config = dict(
    n_kv_head=10,
    norm_place='pre',
    norm_eps=1e-05,
    rope_base=10000.0,
    attn_scale=0.177,
    tie_embeddings=True,
    init='normal',
    init_std_qkv=0.0274,
    init_std_down=0.00518,
    optimizer='soap_variant',
    lr_head=0.0156,
    warmup_steps=200,
    decay_fraction=0.558,
    decay_shape='linear',
    seq_len=512,
)
Each number is 500 + 25 x the weight over its row's rms, rounded and kept within 0 to 999. Layers, rows and columns count from 0. Numbers have three digits each. The size before them is the row's rms in percent of the matrix's.

# down: layer 9 MLP down (transposed), 1280x320, rms 0.117, rows 1223-1252, columns 240-279
# up: layer 9 MLP up, 1280x320, rms 0.109, rows 1224-1253, columns 240-279
down1223 097:471471528501495492453503517477540485519505538495521478539474507485485518541514485488457514485459489495448462516482487483
up1224 096:522486499470482460454472527522489511493465504474516511460547523480532499515490481518462481490493480519525478487484446528
down1224 096:478481505533506521520511465496455506491522508479497480521496495484504482509518504470478564523521502466476464467510526521
up1225 100:510541493541460500520549462509515550517477437511458510528529484502443475469530530532542463503455471496490454504550507529
down1225 101:523458555508564517495487513542517520533536518499507545508513481499506507536513531516457499522502500473452504453487440487
up1226 106:503500484506494470506482536478493516512483498487502486514494457469440510474503567534520506512493467538500459471523507516
down1226 110:521516527480518476509496492480535539461574534528510516496494525487489517487507488489568536515498468449530503528518511489
up1227 098:497502509501505482495516473466509541521500493507496485467507515530464471488456510453495494499515502522491486473469502475
down1227 102:468548498564486510495470498478508513478519527494534492485475483519499532508529531512491491507524488490516510476496488537
up1228 113:475524472494508425518475539459526476514504514525454504444469511486507498525515486484501487503445460516523472526487483503
down1228 111:490510481468495497554490501507530468522508506523490494504507464489525472500492499524524508493489463553487479460485511511
up1229 098:499511470461522506529550496516527460492530479521483494508522479534502525496508496478474470434526550487533525494505523501
down1229 103:517518525466492470507505514473489512466525544475511490462526516495484476457477512530482443469475492523512503471469498501
up1230 098:493494552519504502524543472521485472521530513512514469525530498509532492513477483472517459527512486507481512510524480478
down1230 091:531472495488477514517501493478507515530483534509485492535486539537522504470502509522528545484489517496513501563465516545
up1231 091:532536519509511506478510525485491495529517515484495478512482511489531496516466557474479503536501507481483490471477466489
down1231 105:525508491480496506522458532473508496507504513501485471527465516519492483491501488493488536474435474453483518513491471476
up1232 102:477487517508498516520444485500560534469521525531507511536497502496503462472480484511461497489499470489544536475493520531
down1232 103:519516551473509476545546465502490519451464448527470513494475504478477520507537496537469472498521532508503523539512509486
up1233 099:491529495508536491490487475468457511475537514462501462511422522526515522524507475445485512514472499482504495520506501480
down1233 099:546457519542486516540489498484507501504529468544472473508460471532526503500472451525489498470492494470472521478475533470
up1234 095:465502503503518513534468478501507530514502513497466496505524458486513472478496507502522495495526465494489460528497493495
down1234 104:554501452486558554500513528514487451474490492502536484499572471492478523493502538526480515474483510519536554495524506523
up1235 095:468518481489505527493475523520530491529496535487519492503456482484479517473483527447512544471532506488466490512514526506
down1235 093:549461522519513487453484483442501505436515468522510455472505487509509512500531455481523461527474502480505523463551469495
up1236 098:481538474518504478515551499522498532498522508524446485525497493477518525522507556486541452494532498515495476506464470549
down1236 092:522478485454507521486508495492511466492465504524550502484505488534489480461489488525590534472483527515521524480524467479
up1237 094:531478521508483474516508521503473495446480486483512499507464537487500508509481492515479514519514465531479467491467486505
down1237 097:536548479486491478488468506491525458493461510514536485488487468565507483460487480530499479480512525495485486496488504514
up1238 093:455527525484535534522489481479451513510514489530530494524531530476489453508532487487484527549526540448492489479509490466
down1238 102:495500514516522475516487527488550502502541489544456506492492551497505536509459515488488563502531485504546519478456446556
up1239 098:507452477481532480527513475500530500501469541480469484503548496496467519495530535506482524527515515488511475512476538539
down1239 108:488511465539534500502536499493493484515498471518484509467512526508492500473470497489507486500525489495482507490505478453
up1240 113:513490466540451554521534437435485487490467502514500466481512497463530518447541457486427507503516475490487509511501497511
down1240 094:549459517525508504500497509488478464514478533512473491479504505478477488476506520456485495489501497477504455522542463481
up1241 101:496549523529490482513502487501477488499567512483454538526455519498463525488518510538519541488498529520477490438517514519
down1241 110:465488496496557513496481490522513565510444520471551494474496480528460471484512511501469511545496518488531490474479505494
up1242 101:519477492530506499482493524511554511513460505492494480546482512483512473492461486480502495529520494494508520471515501484
down1242 099:507498482489457520518455462462439517502497480521524566481556510530509551466524489505525498522494492528485478531508563467
up1243 096:510481484562473519489460503488513481464465455511515502530530489497496503477498530514457510478495497498486531479480456498
down1243 093:506509508519486507527485504462578488498514487516513502535553477473502510519488525478491464472472532480486546458523522500
up1244 097:520502569518524467495532473507487520498479513566513514480531511514475521502500553510471500518547494476453482501476507484
down1244 093:484468482523468501514459524516520513496517490494445531528467513548476481538508496495452478510518475515509499469485511486
up1245 125:512471485456523493483539523529517508452530475514509498499484496491500525503532490496483469503514489435499553485509507493
down1245 105:472478481477485509499520538533491512455524484499494504508501463491457487553524490466475492518517507442524515465511467464
up1246 094:521528538458503475473493483505497498520478459494494491476498504481473481528497539483497549475508538527475536497547482556
down1246 088:526490479513532504573536473473495488511473465497467471477488524484499518480464473474485490486477527499478488511491480501
up1247 093:476498521495453487498515483513475515548489464528516511489458517517507532482522459554534440508489470505498519497541476532
down1247 090:519519500505505503463484475465493501527542479493488508526503538499492497495514533520440529523529476484523486522466504494
up1248 094:524461512543491478469532483523438505473467485489470463525517534488453513485466508509503518523485516492421513485478520517
down1248 090:480538464445530545458475529501540509473500502465476498460445440501542519505481505486454500532491442530511513480498478484
up1249 105:479491511497534540496494561536538519467489510473513480520471476517504492467521499496539509467496503489521511529520512471
down1249 094:488483524529510523469478473497520481508477530517521505492391429490501478492495507490459507481501516540454513507496487513
up1250 099:532466532484505464484512497491510501485547487457540496511497497501478485509479508532495513526468529520497509489525513453
down1250 098:540478492504484496511446461442474507524511487494539497523478504521468495520507529530500535505516465468479508518500539503
up1251 097:505511482487494450474449472479514477472510490534496517493493551473481485463502492523441542493552470472490519501511481533
down1251 098:505494520520488519505506502453468481474467502515553515529511504524527474462505531485559539525479528475537573516507476517
up1252 096:450495536494497458557531526515502468519550519473522539471478475507489505484521509497510471498494505541537487522511496492
down1252 104:551449470505493475442501477536541515519467509515538474509461513526507492517506473523439459477473494504497487502477511504
up1253 097:541509478497494499510522516571523514488482507498477499476492454506488488479488460531460520493532518458489533512543469508